From a checkpoint of a small transformer trained on Wikipedia: 29.8M parameters, learned and rotary positions.
Each number is 500 + 50 x the weight over its row's rms, rounded and kept within 0 to 999. Layers, rows and columns count from 0. Numbers have three digits each. The size before them is the row's rms in percent of the matrix's.

# layer 4 MLP gate, 1792x448, rms 0.145, rows 1664-1726, columns 224-447
102:520550493544498452422504596500494441485512475484419597539521479584567550515450463474518513528394522463436573549486629464524541537514455560470434460447524484448492502508480409451507446361489475478512479591457457468475522485516535555470457444409443496464425466598453514408473520534515491561376604431531469492488450529580514481482474578551469513520580437515504407553474584564545459531416490520426442555472511466520530486455567447529511538486523532534493510494529419480493547531463431501475475477499572377550584494385498564567478479519497506504554612408459415534477468408475551469436556538505481484578520486514579599505456483555494533548562494527461537530452466449515479503478
101:423459522519491494522404477551554525507479502422524482523415548476447569510534533514462443555493520503475580483443546490592424503518499526534467508617492423526534513494581532549423468458561511464554476494551470532503493510459507483546534542558474551514486505477583521480591507505451418558450496475467371492464489445464472565466474461512489543454420546512496505420477494453462490522447398558484488542580469525639551589484504483607526540516527483543458485575427467501354497386495590452473507536544445558519435521599563485536446561526473565543459437459497493514577500442450501492508453459559491468427428471534478435579522525422515523543429449515523472510563421536564535413531
097:492586461440454499508628488485570608445501421510397515489448495547446501555502565490482468431511441522508600424506492548411525568575445477537525505380484604538450434375491461475524509491515483452565492441516561453534586617520534527542476487437421517509540537563496488515521552465512492511470462526519494547563424525516487680482541561443438462504545592568496492558539544574414505563506492446555474514541505418541492531375621483550506440507377541488550522450424499431629506457462448465517414538474509479493491500482500523542477486449537565520471517471556423419559540518447533585457512416511461497583506542460487506512484501586475434570456518505571539563480528515442510429381
099:535513482532335547471501555500555495493526549452410508518500556383452493407483430480519458509445526486576492570510415549466507571481534542427479468605479460429548456416426610502457503507480598403569583484552426472537432568466586538517425510551589446494523504472512529512437496449542442504533514468463604477485513571557547483464494513512558487417534460518496445492451582583459544525596449478562484433476444481505492545532470466460472524469583547581490478557504499435446550469520582471503516508592497481546534557466445537428511458400564480591563440541486502585462474584536444574575486449459493557354482473464526444573503463554488555427469437512567513534548555525436599585488
104:542517455445555558587496527412456510461546596553499456531491520477499533468551483565525496438593545425536532460506469470505424490442502532447499446454496515551525437460489487476484462492458408494478400549518513528543486461483465511487526449616606511485517444517492561481534500484475471469543560510603427499529384531422460516532505505489495567497528530513517446473457472481547577441407502487462410515548430411461440527558446486446514543505496471428444553423500444423480605478449455522450513521459535444497523498527526483502506509554507487555514561517581500513474434493535613568406549541412420433485399456514548434447488456530490452507492535551463500446446518405452445581538
096:516514511536422483530438527584492443459470438399537524516639436518474444409577543570407468490463425544503516530543483413543488470389467405471528533507501579536492489515465506530572544491445549391511504577472488438422536525511519545515517538376504522393556544536511491472527555482498514505511486474465525457523568490525409570498454480530567563565439502549434513642490578577578530529483556499454440483496423542567465548448596556526568510509574533536479567421404481550437596505559456594517558539464521503582461475580565570534454548497584534579469478320499497520569532523490489533560519574600561477572553524455577514468474547391618577450502429512501505574511519494465516522445
099:526482521593523455571540557445513500495492478428613499517472571399575446486555538461512507480542551536509541483441469519467413512421528511521531500507503421507462513443537506415526449475436497490500536456460457460571609500478491516447542420532448470444571464531617489536488501488494463522574517448486517563508395521501530435483410480472469563505565450379552495484408532516555452450447535569513508558476559507515507497542526495498533529474498439489539501543507493531538531508563550489529561509526538519451516460462571529491450577488595435443555387509518494457470467499523565440508497469532495466549513542515435417519487486492414549552511482485585501467485444497541541506506
099:487450471481480485432493468586472529513502553524450483522489563555515441500510496547477549513451493456406495468508483516449524449394502451425517493458483476474416501572500458505529458414514443427498472574469485487417500567636525497544415593570544541519526552498457500533544522544492380453488533531519488486419471442555454584568562501531548538495411405460529557501499555426506481444481520447445471464472438576485498446466401548538465514431488527435485512603533479602468487545520481496538486539523614516548424520489513454460468583556536508473464447367508533434587389481540438454460429564585453564555570517453495439557479452472562507367498470416522594502534544482586484540452
097:533526518460487476615550474494535434462439523434539520505488412527541439444550488520534494517454491538502481429490491504584396530447506559555471382464469471396480494450526484568484504528544426482573431536513546464489471524499466471498527591431451508456506455550501511532469488527497506465479437581511490558564491520526549474443436637491493485483487517562626504452535498520547478544413436509541373517487539494469501424434549473472514502556498468530619540445555517493497528360561478507545439595564445421467548493592542467630504571628480494495474453519604383496481572455480566408469516510404504532456424518453582655508548542526573514505484437495529603473506478520410451551554
098:449509510489577436480624413466561525528499488514476366599430469525528560647552494588462372472469480525473586451566553456478510502495526543417412518558479504534509540383504500446575448477455448505518459519456605414481519422465431544502543512497546566528574498478458499495517563482528473419407492498457572546562520547460494470501498539436489538535439502439492470443525468485540420528502479413400526482464596470461403426602525444557466561512484422568542523425607486505488451536493604545499538547462554437487471518550499478513464529469470529406485403507479472453490487566483489540443461541505585462480511456448435557512464564497549516484481579461542495498488517528629530508500
101:511476519464438493463503511473476504551566342622518525584465530526461472492508523529400497510467456457437521448466491466474489493470373511593535533435609502520402430501487437472384441525464527545462481514484440509576548486483430476458476499503499496508523388475536491551492465492522548441499483433545469558533471447494499451539572406569452608510549522562626478531497512485482468411501527533543535340601497426494334498575541425464474541477439484520446506500485478495498572595517582515536545543611470600501548461504396546547554578505564466447425572508499589489424427462484479510551581625488422507526427488570444478495517508528381567450474493519486428519543465481503463544458
098:541359430534524577466485422411542466503464529561439499480570428594471510506562533442579483461511580448487472463398494474469418410474568541503446590428496478532481430561420474408538436442525521521399465559452415563573494537552474490387469428510507583513566488491501448538556466533497486473452482454531422393497508588527561489505514558534538444484541547495473474514528503480575592571566416483494498497606436483563537484519563481461514480469540449532527476544522536505491534471543546477530477568568575532423562500439528451505456454507563458523484450495474419520511510468506431521562488529514415596504555432501578511426572448516494483591490435577572543572502518582510493461538
100:552498454600547427429321533546531559583503511568492516585528489507491496531550455489458544387573515539439547553533433486517382484562446495499518519464463573481504589523477448516547419453388498568384538498512435497372544460513458494520578548502504452500546619553429569539441559540515532424548502484482525507574485447498502537595522545577461501532452342484444519452507589498518468532526583501564525554548463523527492404518499588538532422444529468538492548502468509473486567424656534472438460539601438442555567569553457544426519564514470545578529457543585492508511472515503443540510612418498541518461391550523473504513476545600510511528505525438527470508418411546433457492496
101:478495442620490522528452480481386560470473467550477484551470572413496463494401549597536508512481508470376485539519498488485505579474552453520474548440457452512506503567533527495486505558631546503455475554548537507491551428563429430562458498566441495401520495576434435467455455487606407492526506470414514419490528502443480531502561483496425514604456511466569481494546510448523497545400509502489481500555496489541447485491557469462469501427516428575416452633557563558486501353534591637496515418518542485597522463531437446418499575456442486558477528467537553474550497469470503474456509512550510583436497542523588470421524442460505474574506424438495467517562499515504475593518
102:519481508517489568489474452472536539438526474586525514452502512506500492517553521459426575442495516421466554567511508595458428562432445492481542511501557445503479489536585536485497465547540447394524536490451624601433535501497497501495472448519476465460468421563552476488485505495582533493448451494470537440517510387427566455454436474551569564497651501484506449604476427478463570503385428557569546536484510479472497538442499488505504536491535464474456454464548532505561505462575499459554578588412556492519511519643452509426480577542532509565499467574533488412499472518487573472461550491509559503522474476584452492530524522558447528465478562444418536535502554480433527543538
101:502497504579517562532434480563499483560511505552454453417505443529486503425563506566375411542514431425560493461505589494499463412503468483526517498471500582604545475482508512463558480504464460468502500495510457522549559504513500446510557462564473561475479479543495501424524508502422472501503663519576472387512538507559493490451485572502524540488542542494547506471592425397471424448437529466402472455426430414552413461542623470470477502601575561516498453504364448504557491555503498521511429462592617415456539507372436352533468441487527489443506541544481538525442483526424430528458494533537467536548488563527500478554532557444550522465450554436519496462563476516467536523572
098:536545400505533521469475469457612480493510422485605573525494433500445607433463540474562511472509508502544589553546514490409479509562507520467463481459448420525526475508482557527473560520566577565439524429453508481576475495487466510477536556436511522471528406469474578562562543448436464487417514584445449500491485451558526472481513513424492514615542442479436596422446465435532536493483528557549573443499494468471466586557461515500455509454440559502515453543453526481546435544557465477465470509543541498445551412454564567566480535455438483541475471579468598510442546506524502508455423561524481523560516442539532604565427497396599484438554489523497540397379452459461531468458
103:443514503489535641463486518419422459450550500547529552583448554351512526501483540401464447519469539515398569503590481501444445495505526614510494458430558564552448574570540632444596652510505523576465505527426454411475563497509479409537457441464469517576494516614527566465469498521494550459515530434536496476486500464519460474495495490420436559493496469589503523585487490487543534479422577544461566524555496466473542502456487524600502400529458554496502448444495561491434455425535492491505478453473516439510509447530520447485523505537490475443589644508523524603480535477463579490526560490529477646518490486465439402458508477459590533519422471467474501573528473481522501529528
098:427545471516495449570524356504511499474441475496538556495467567478567519515600471519533504570469534592417547588468527452474486548480459587494476603552469543586420528436428396477490512454516549486499426434475516447481506498518566468523492465537422535555489528418532576517430481473457502507604542421492466501453502485530462479594555529539509572455520462503524578554457500502481516402471534486473544467496541425531460438606487502434438449511411459510494441511504413482535439433488492562554488472400470516538428506448514564464491500607492476490429617540442485482480522458512477457529524479492553522448530450407559528518504475463456493468536595486423492443497476539477426534543
095:437531417544469519524476517430482592503525560547578512513479497488485471491467409453472574473481569537552532531535437559576515538425545416450516561404519477605494505468542535369523489509560585487520429550471512465495435528472434535523561488568524461489455436577456528613494563487469501485585436483463496518455391508477541481500469493440481372464485522486486633451612482479454490587467498457523541475496492468459442476500516547484525424489558460570519516464636515476477528447475508472533520439528484412442543492474467482603462495509483469419530485565484543508461459491533483569529516571544525611431440438448471506490417379454486435397471535552632496595538539457600593415481
100:455580502419483495460482446453579448546496442553503537514530492342529523492466501475476547432470492440477519545477426462527464465544531424487547480448493491453552599524470517464593500468402521524489502483443486497541558499445457537562575613494460527520538560561470580477521579532549510430574529536549490533495577445404592501572460482510526503572498535511476483541486632472401574431435588511414516437541468472502439555454478552495620327456451507531496588512415477495520404567486486450499587519543510492465496622486386468498597393561585457534478468531516505513463441570529534488378427452483501469464571439448435533533539500500528522546442560436526508603435607525573534463546
103:437473484440416497476563462544444500586530473580493464550567538383506513556579417428479516512359492526407512454509502557496527560461520492541461541520492520465467467472566533546505480512471552466506422550468623518494466635445502535445500465531511491534385410524487469547482485537516531507576557491459579421488498442578585596550554535515563522536518425562591522550505522599502476576508507434501570478477545527590423495512453493501443574496441415470514439499488481523506564510492455523532464473588564522489526516544476530543564434445476523520507438434516581563472480429531427565406572466512479480503535429515519468472393432477527540422483445495450567584557448465575421428478
113:494493482469462466534478563528536541407509475503534464521403595623392550563467490457574433532478458366439598491521503468478546502597460540482540432507417441485444494490519403500533499516520529563455510473542494479510521447515536472461515499545509408523479449435519489496479452440455553460583492442483379495595565523503510448518465516372419517531502467507442611384505434514522536458593505497463479477579525595451458479518521555487471527436405521545515482454547430387561516602463563516568460541489511515571522476581565516502469505564590494502518581454569499403452542520485433482524573598478519460534519510504512522512481501471523514403541531497499561571448453464563513428483
107:565453489474532517531468497494440480521512531573531580568511415506435596503568552448466458469531466531538387565502397488421616518420485465461531516538466516466454534416485574527496497415477563513532561515429560529460462365504532467456490464517561598555499478566443450503598478510434437524516641513543519513522501489518565464520478527600444506455500473423602492407428578432475549514562475428470507401589474381546486498469454462479501432523411517512523559531587552592556501468577421530497465584562529554494480529513541448545476537507505461419516523512459528537526418567495493457592536539511477521487504489483554576522478527456563459463519464460503470574457507514552522434560
102:465556444516379404524585460578576537416486464553540486512530520488538505470501527481431431526406524469496450542523506583407444537422561501468495556531579498461483404483564481470458505547549556479445479501422474550564439468500541548485476389507531556460481566499508565465456474566499470479384571398478556546509525424468501436543513494531524385545541536474372438432484504559606566529436436545537475505470528511552494421502540554541531461440560517439525541526511472509475473497559602505457460443572497479478523587440498605578509576549474531477523476516482522484481523488485491468522376573446538481502397562568521493477489459442445451487643469511451486385475484533506429589428
099:459505532457505510472559480559599569616650500592456454544471446544480600455436517419473471581539521396493509451550553497582485496481520559514447515518454482443532579530600465546453528525568448592552526461424559579572557519573512509430512500532465530629423594465637459387521513518461455432453555480471541473501399428526493471539408581515482421545517561574556469530517512467494448502476518511489551563473430464475538429473543539544545396472448480546421465572489521533548462561516529507472534437413488555519462518439459506612450594434490442483443591477448504495569444478516544619526468485476547466527456515552525449490509476464472445546460457496445468521553393463472578517531
094:478539566525503478542535563448469536505551499495519461488538477414520477551575492458465494470506481449520539521415480517594571587477580535443451455450536517454515534573527491451519516503525584487486443585505542510509573461566469530478446447501523453433500569490465525535525479576461437486466530420507548583604530525434503557456479492481499458469631436445461641603549477605428493466522482514498506448468540525574544482557552544532525533537506611469502487571482571463523439589496445389547485469622455439481472461462553484463504527527431411521528391469480448496588533529588455534511444551528402440538546488403472560530385505526536474483511517560511556436517472452440479512496
100:537493403487512475492480527520436534520461532434474561492496510497585558415630510501534499531662519497518524528542496532564564443482530484467495518569491504454475455383450539556510528563555504562485485454487425460612446474544486457481440474417550557432466480497524503411498502486458522555546519451412588571525487492507482529534584560449470542525536429614438513452413492458508559482462409499481515479487507520450483477502513561511612521517545466522554505462424548542442512448583534432492442552537544506505518508390475466487549517459515490486397530539632580517498585477483514494521468524520480504447504513593472472557501503462410535499459488465585496506431486503455484420448
101:488518445395582476508500451553488599531546443459466442447565495545453453450344473490422489512472534505505546571475567470617485432601491569520563548513509462484490544644494536428413468409514403533470497499526574458510524489519465510478506562443539484510498612398531492491475527535531585608599637560523549452659468431489553497498484489530521509590528527441629512463539471455476460438512484591483458566586582459527563539433445497581540587547546603478511524435521589485512500621539481482492506554463532441543497428509526479471537474500437465494438502476391430550515445447506546495576541497449478417473471480495513551477490518504506481445448589483459514582602428417491528621438
100:546541476520512482530557486480528568546488488498474471560403504488456543569424404423490478520485423508450566475563610467522538471443507524524594524394498556539551457476572465456525441463476448520488539492431537590453549452506434504412549475523586497456542557551491458545532532480499498578594498446413471536471531563483486560510474468444486544358493465559506540476493511456495501558643442501582568454480557439508530488487414501454427504426533568511518433603543433506531462548475527522442544525598562609581554631445530490446514459522446467472521574480516500435480530484463488521478511494476496474527476509590468594487483485477481494512464459481524489502575479543500420483484
095:387609561493458440495534518466604505437529484563528482544513521365565422478474493575472550334486495527493551451449560531442545502506497432466498504461546557426419486544448580531508461400485500486556565506467475461487556433503413424454562577504582542490475382510555537527515525514488450571436448486507460605471431434482589557520590535483409484490422524470480587419571504583500527442514570523541532516417438514578485450528522481498459504471537459533484482496559577491499554439579530546543498460573529467430462495501484475534567427421579580482493471480446559519550496497573467518556425483466584580541501549420445569438426423475512454442406510487464475498576552514558444619467
100:483525610551397538451497469503435544465538435485461615484395504532479591482497473605471559564528429462442533361501507504565462511551529483419436523527440512534495427527598556463480550460597554522473543512438477400481504418558435482466478438456518512502537443448561464398487459492389458502505490536612486523462434505537431471425481497516449508519472510453519482445439561507608507535521471600523559404653522504486588486506452527531481396488555547559519530616415517507509517520539516507507521413453474613524459464500501462518542455391457547505413494545469473479547611451472508421477436509543469599468512489543456459485494498474400499432527481401450466448490507450548513492533
098:534493508485412455502561534502555544588532515482557491530398474538465560523523445424557427518556506516505478442479571501453444492559543528535580487492494374559473556506548466447491591576578494452499427538498473539414537495475469506504534570574510482461503452469548479564527450524515445481467510499510490589458508485485598559543395409510535515509486518529552479577483481426535435502496499451565605517490455463537546572520485438450484514528460512514420453505459577416482450517561452527553530524510540454417547503525626521485506568425417585513517472494505568468500514504562530388578512581470390439481497519507512516575487466458469539487585521381540529471405458510473492421477
099:452590455583572452540559546384537422475585481411511527637354442476509520494524429436499518479489456586520580443558497512492458512498489459522458510433483504469509554542514568478391459525566479493521536565474527545507448498471531451466491444472550559468524497525574570486501534468526441450581421587519483529525528481450549470468509450524448436534478408454522473513573531593441409501586521591502438614545472466464504506518468463412508521434458504548591451444574494481510470447493444515567552594548577487501472511448537416482432435426471511505522472595625524445494516493449453496549523465505384593386448447541476525506496496476507506466501480545530447470517537434369495514549
101:448441555483464429557520485427562588573487472512556505575464496540516519445479589505565510491499474510447477511484461477584491491543503525507473536425517509547610481405494449518441496437477492579563607494469522553560487442473461600579475570509447439439426533500564447490485547529610429564533531440480484380475489524533468493470536610583522406529560585518471545439501517562365513564535583473570509452574499592525498453493515494440552597499509427497493485466477548502433484472509574441555461549371515513540569432472496414507467583422596548432560533476416496424501468512475488545473548479556479470455535450494535529443532473508476395526442547481455517504460593438469449442471
099:543571434517438540516503472512543427418496488485534508488516428516483460605467488430440558501423450500590463548460568488500526500471479485447494570508466515481513428539602471487513490524573495496576511528526451521499445509481544535581521432478565419485455537605446467471577480522540538551457553565504424462600455452389575463491497478513512511466542472426542514484544499457509425658453536488417516486394454509588394501624432597534468527494470524462503476513480523412567530425539357398520586501427368525489599519485564474506557460397487573523519466516496484503563515459538538495465451580584390469421572429482523471558340474438543553479497479478494449451497409511482403549511
100:582663520556538516459457556534453541494449409488420540445555549549400507559435431517506432506475468552370482524436534533593404518462552522486469598498443569470481494480501432494540477558619490516527531534488432505402488542482576519458594591506453489549503458475490531525495549462530530484523523452546424496443395508593483525474577540577442473463507461556510420516553585519568534507533464565479524517578525475558490439511477488411468527521545427368388546492523510446500504588478445532452493623502472503500551447404668552512527450526459430513540530467495472510575570440500471483480489440547445502532489460456428431533447572485571510385525489518508527478469502475516493558507
096:483523442444469467467589493513547446523445455507470505496460464463553455464505487482481448527439609557600468515547566490477542499416580391500420539471529543425523455526483498567422446370456440468479498526554553531411491497480471469416521570503535534487498480559479558478506491364462432533492462471447507563431525474528499487441464662601499450575466510505467536525489529525535526447525526444491454484473517583499483513416510459454528454422509431471453480424452535431471529523556391548509493465510468449485442489460507455567531422513519509474552516473529507558479532456535487471454528391529450528494471494487582517438558425524560469611569471507477501518414521509518433610445
095:522539459477487505569490411428449536558458566409605576579569465504476474459445470485472524518578468543570528495554577589492471428606511400477567501491433593553430486566385503451520550540498451546512459541451405581484552586666476517528511478530470506542500451507523477529527444521529585420491500539424421495489540520455553521525545499522453493516518472473566493466481516498565435502574578462479470490537493468494462501481449574538416539530418400567513491540437468559477610537497518486356432502446594525522467494531497487507534511477509516465564438529530370397590469507499597452459576517456525438475436527486474468542586535495527543495442492468617550496494516451576537449451
096:474522550450449481407485520533562510488531495453555519510543486419522547588539544544481487487470594528542519555430495543514517444399551453503492538565490447438513567462389436471470520496577426513551516559560493425528427566465436558528429523561494436502486539513520555515387507440509527554402482428416447396519434502528482434451582532544479511481459493538531438556498472417453500497477500446521423469477491524516558473532431411534451503649540507506585520468466489472561594611455438397530520587595582520503366473470488428457466512468463560528440428491576507574595509508583526507565477428527544558519506554601542463504562456375529543426541621497504430432516422438478542506599
095:438516460548505575572442437439456535595553501556429545538569517408559470528532470476622515469484504528533473584568495502470487554439446378466518552463547481445493360512520538492502464453528581486545500524537434475501422485526573531459521498467538433468487482508536485514508498399579516478574492558470556543454475488501494545533538501522486597500470510541485573455542519432478459499471497535392557466599457485479381571608441496527454470506546581461509523453469513489505522457510495514493441573471453529548390427557634587533500553551505460463529596472509490481451592484593489584494504506431542456487587493525470514407530551474536428499536494581511492537555580520473545543495
103:458510439503526508448566495466425531343536489594545548453550510553561467543621534408542510452454491543535456507498432573544503566493362495521524544504518456539530560529538549461531493430513471467510442437528548456465476570530523498457461442338397553532456491385465410426595493504497476478540402537504510509437610491465451478595450494496559565526615543425532449559572506484542509489533464444521455445494530510492521506516522472542460508524547509420549501429457550481515517389533582523551498495516600564572504473554553541526498511504444516462542510472437501444461444437477462570502533455470507383415504456525473513513565548514557414473500557508440498508429540423430515427477
100:568544515511468499349509510493419580521552578567486588487485488502498553491474439467491494446598495515472451423544517478540519599511436455451567500539496453475486554434498510395486548534542475618409423460417486528580477496549481472532509497417525420465438476536529548522482468567533574461562495446523451533469542467433556621602489504536500483528471523605507544461500471509516536488481490541545499426577519423496526460565486518584497502549493509550477575577447504480469450436490440473529490584442458551502558581530480502527521517536489559484546649536436493466534547375555487486386558569526495472526436379507547549465473461389540571519529514513540571574553505488489522565494
106:510545493529498503397601561434555504482537466480517612445574559456482608500579459548445529582399453442495419426524413405544517409416412498443511542542485500481499569433451471461480519526476563544447529447393481547533511587625469443455562524457577368467543514413588547460480498384445470535521597507484515467525469445501463504434423512473517461575529516465544427517452562448539508531449470639495482538564568514532452522467486536540491539505408472494573447532451555540527501467546545543556483500473443511491487492472585509519538498558451500457422508501528492499484465547566529433501446516520476525549448478485557517558588421441470553536583502494490518501466457459610428624506
097:479568584489436547531528529469468407486533479457541450387400456504570478501504561525505493461478528536477398483382524559533499520496527468489433534554542501529549434553354537443464456453513505413446579463500484528494475462488503402473488493519468502536538403511520503535497530514487545540380421518492570506430487472476599512546478521520580467504654501490445480508432558463511484551444528473485624511491590427462415486494524468531511468536507513479488537538561499461540402418518656497481561388429554548429478518416604561458511511484480553521462549505484491537383404513502474464489509467493460453411597524509499515528433505461468512462531520545457520607468453385502544518504
098:506507528518445508545577518587548500490512476545472342464538532597499445392520444507537528451419458488510484461490447425422408494445460477522487454482512498454499525461460568425410484523379493616532452502546441477474470466504502512517451456536498497451491463475483463587507469430496540613489553459414494584508515452505510443543614534526449445534501429517609434613508520445448451587585435508506510520520509536479525459564394466524575407528553480469466549577501491514502515664572460461438542498475557417568549459493543526488525480471473505469488523500529523525466577537556514502471512505543513503500526487466575494432475542467551488547558457575542527525511483503460539428429
104:394543501541454453494466418445447528543514516534541499438508415471500490558477457468548537563578473533531398477505501529430547566409484492422548494427509495508546447449497529484538552508521566437447508450544490482537660510456555681550372400534505428504527533504471480415420511501492469547518555581481512450472455515447464453471474523449451552480559590491455449479446523578510511501511515560618525519568491532542487545482499491535402582449452509485458508448528566523488557518514594522510422429536505507513401536506509514510400511531549473557514559486469422451516468570578381477505441549509463425426481499545525427460453647447484574477492565471504490490503504545486510498481
100:462474488460565520432460388516560580474542460510417555500423521520460552525427484511461463456554451546391510474479486624497502584551523496491526615573587520489523576509425426484463422632607497587474491496542487491513344525444407510494502494491464456425412485516500423598565502572486610461524443456450395538408539495542442483505470487448514532529429485504491513527583537571512522454505519477530532572547582500466548468444543504496512507488437419502491505411490557466533432514399457492535428559482440468440499455570522479505509532504536506626503486479461503525583490543486451472552514538475588531534539445435527493490398452527582421458480463437513487484588486561481482497407
108:446477512537510502532465490446541486463423485547468413567549534517466504507566534581394418538449420434484548553480570550430595529462507509482369489425594567466545544508520498519547461473512469482441522458527418437508429439479490499487538489445532518468539479501561403451396500505558481460561588527560438439527494557445520534510448484493426529517458438507561412534533558610487539482517456493506486468493502498499451540509539470539475391553548597456440456441472578432503516503489494501502473484532447508475488466466441444513458521459432446560427417421588521486453528511498434483533510557405555631406604488426509546568547517564502531542504605579479441493549496507436525425433
097:455545535525439587503460620539583557643480513501510490582448539507533502438454537527621487458533475482561495491568539581541527581490501576502433402539424509471491513517489496559565544484511502501530414444567562407557488559477539528442522529440535503522549479576581522523429504472495520473501460438527552448604523458484455606474490541538411526537530578464471518459477468545488503392491444554581409559494616495451510556581507565452518518621486461585497468443588480344520527476478338436497518467416445487561536505443551464495529581473552493469548427409510496532402518506460453540505498467477538437436518490557465504493505510467538420524492526585484380555568588553477538518464
097:495431507498536539383459539573470542410498515434537578468509439499471488530546438437473482501370527429489489498403553466415480540508574510490613581585481563474548532411563492404522497446538444429479457454426528506523458543467560565584439517494459555449473475460617550456463539500434578500514476522450560544521471499581460501433564583503460523428517522601524516565499553475438491483458585472554492576572483442535442555405574559480546499600565580452532453461501496527535494538483533484582411580490482579555490476471456429580414471509514465466475541464465524483526504466478457513488418414517442542398536514460517555509459465570512541536535462541559561500458502519524489577527
101:530391490462504476518559484496537405552431525471415576493491534417496535475483418491565413495507488551593580473487540455457443533451497581522520475565521525444394545501511462574423462571443490511515585531580553520616546506502601566580528468438475509470437585538450517503486539536528496392461494480440513521527489564538439559509622498473570566505461478479570492490487425566479524502571522477516519456440491520492553457409494543476586402530568416535565426509540520533581506449491519610474595542463537477463471507487478525473499492512503558457616481522556537490523557560510522560474491549535526483536546490420504544479525580426514490485489499443527469544478562561428508553504
100:596524561533478496530432528468482511566303514519560468468498488403583550441489414563506554528464516549463505516481487528556499431482449384401444514590416428512553429469536505446499485476562477466471584485503419531503427484531561547524505435547561448560530477500526532527457557518506491475493468523466508496535591586468437483497491470433475452498650474475551493424540586438604605478474503559518454564468400560484558438413554485462522493553509485498462501464479532547485406430568492457422508447479499490453503557527531547411439544502447576496501411481470447501590545499534483412440389400563493460539406466464526505397531447525501523522603408540482583443513460562502490493525
104:492471571546495538468548582580503489500520499536523450496403526444529449464552434554458461520409540529514507460513386515484485485507647550446470531550495482497536494529452471413541415482460473478544470490389521536473451557438583499478410516567477520408498486473500618497420478470473463515479534524604483506568426492372561458432507447511477518504562430578469460523518550513570463507532516492575470454539527538468556487529457493530523425463581471420477495483586448465487516523466453514495545496449505506614483573555596464442476545538521526551479421543445449671547381497524356583490598492559589543550515491470537477496493482503560461489407465350434500471512470523542483567432
094:500490497520451497470513508499615490520625560511451471452495452527523460448400556532529541436369463486504504456543400535516455484509444510484560551497455531538498457531406551448526410455508515486461542505429410520471415541554470517481512523548497495475453509552524575567506545614502623522554480505566556492513601424558561506463522552377541585458401527530453504479438475525541476426457450497511612470512489476469459499513464446494546506567390542518450443489492561491488525469512430548566517559452517461462446470485473504386496560445428574480521505486433597448442438543502535551553517582538436449524514494523482508533518504524439435394558552466455506444524538473553521473440
099:491452420494408561513476453485546479448506607523502530451490421382456521529481564501481432524534466512599523478486442529544473501495558455447503546498529487508390581596488604521574485468532485457419479420424415467474498405464460466407495441499538557513511484546370430517512478535528473472442586575480507540540599591575548507581542464476443525528544468453536479427549481538545535481561538530469551542534403525433521498448583466515449444412568514476475466451592500534512460492567568378523450470445476495467489538407510563517496513531402541535438467531543460495577455437494516537436550487561484525486472477434451513376489490394471440387472575480494466611540563496444524453551
106:554512548512564536483438529481429510541493523528494422467507553454459483487548416604494492496458438442448558554513536431456571556478579503510424550515535510467540468444546421544515369583510502508452458563541483553532515486461447440595509448530456552542436552558456593424646432570554518485560552497469492481517509450464519542508506485566470528520582549587502482422420525507466572498417496467452493497613480565457507554550493529532488539513441557538478476485497552485464535568453467565554515545462518415548476462483515454513554423552535456589563502569540534629396457540519536492556530438494509611504442480559491492568577437525462524406528421378387418481560534458460385470474
105:470522460480457431523486552498547581574503491458508525451518414513545508451427548541498565523533464528533568416511399527513390619520524483423501512478398404453539510426447638468499419487441501536505484530553520555564520641419426547559475487436525564414678453517503464500532434461483484490580464477399467535509420472434575553496591485441531616503530561535546526555501481565548484538421422570489448451556528576511577543505434565516587471445528516420510468506536511515480493473491477516484613577421391554606540520455471541508459536494495496420388529562449513460539515564481453453576465520386522443494546472511481537429514528428456523528399506571504516476403498380489515423445
099:492545582555522514552594583487565556444527479528521458457474475482483540486627455453465570423510390508512583501539465535508515491490467407575471556603527486558526442556388572593557435499512529461453577515440614491516528532501431480530545497475437492478516497569468464479502527504517483530545414418452524490629513545470576459528490581553457505441578561520497575543562447524540605465443594457437564594527474465508517460476509339560594496530504443523571461546445424434554544519532440480518497488524366517478374488466515468526421554494538504533542477565433508528470572472511540493485505477439478500489527555502382463453526555444485442464494415512455598460542474570457497507534
098:568511497463473425544492553504554558501466460469515529457493510447457567600507463564524552550407486521424421540573497503468592469507451549437401520484548465580499510497526510472487468525452491493541477629474439383556529434390519467461504485501496519543429492460463450511531491584540522580508475549453434485496441519568481491409518469499532398547488468586454515496512521587437493496506520540452552665466499546515556465475464535437458577564466505514591550440454454558530398492475511480366595440513497479520467528507539517485472456508417493546468576459457565484593443483450473460522492468501460519466475544484513395565513542566545548491586557490519531446418470509532409512490
098:509452460512512383438448540477435513492532503553416533431463487527547493434472489529472483485541516530562522482404530495474430554463499486484510523440463503499457477583550593540460502604563506547425419556399429572525516499398492485549575551421460416564459566599504466576549567539510504534474564488565460564524492443522581461400491530421506486528540471511503499495474440442495488495573399490534537518510494466540435424545487519539479597395544400572548482495503479482481395465520444482481580448517475487575476496559454562499554537480554495567528545589506494483462537500463464535470557375389456530429498456498596535519612536437500519503530522475450489512464488477448530516532
102:413503517549504509531489452493520429464531612429555516536539485487526488505511496529510503458547473570482443520537416465496493500479472418534564459339427500474522534501570533478525470458562475485489560371380500527578482458485462500509528480429408462434509401456565412451519514485492570568554555448453529540450537540491381416424475443432398490532539517558503464440471488449494477496585451495520538519559529413539447450455451508448528463485613568506544499438482510514469458500516512541582504490488498508544524549441472663397534461457494491459441553463508468428456456510546510526574507407462498461582499568501541504453514473576469424535523504553500468464385468537494461462556
107:477454528575532422492448510480509457536564599412542444501555558498391531498499534544484398429601512531482587512586526563548485489572526502537479472485535562393514569452505614517537460442510512520457524535453475412434462488395568474545580499476499392499459449427475509469525475461511437454640552517499552416440481544477459475556484469508544513464531525472426507572464520446581487543440497498457546474471468505467518428494518530540473568429428499601548484505400479462504516509517505491540487608514496439504517469525477556524485616480499531607457450459640549529524533475436397561523517457527550542493473476575543463531565514546570451556377424478552509486499561526518497546463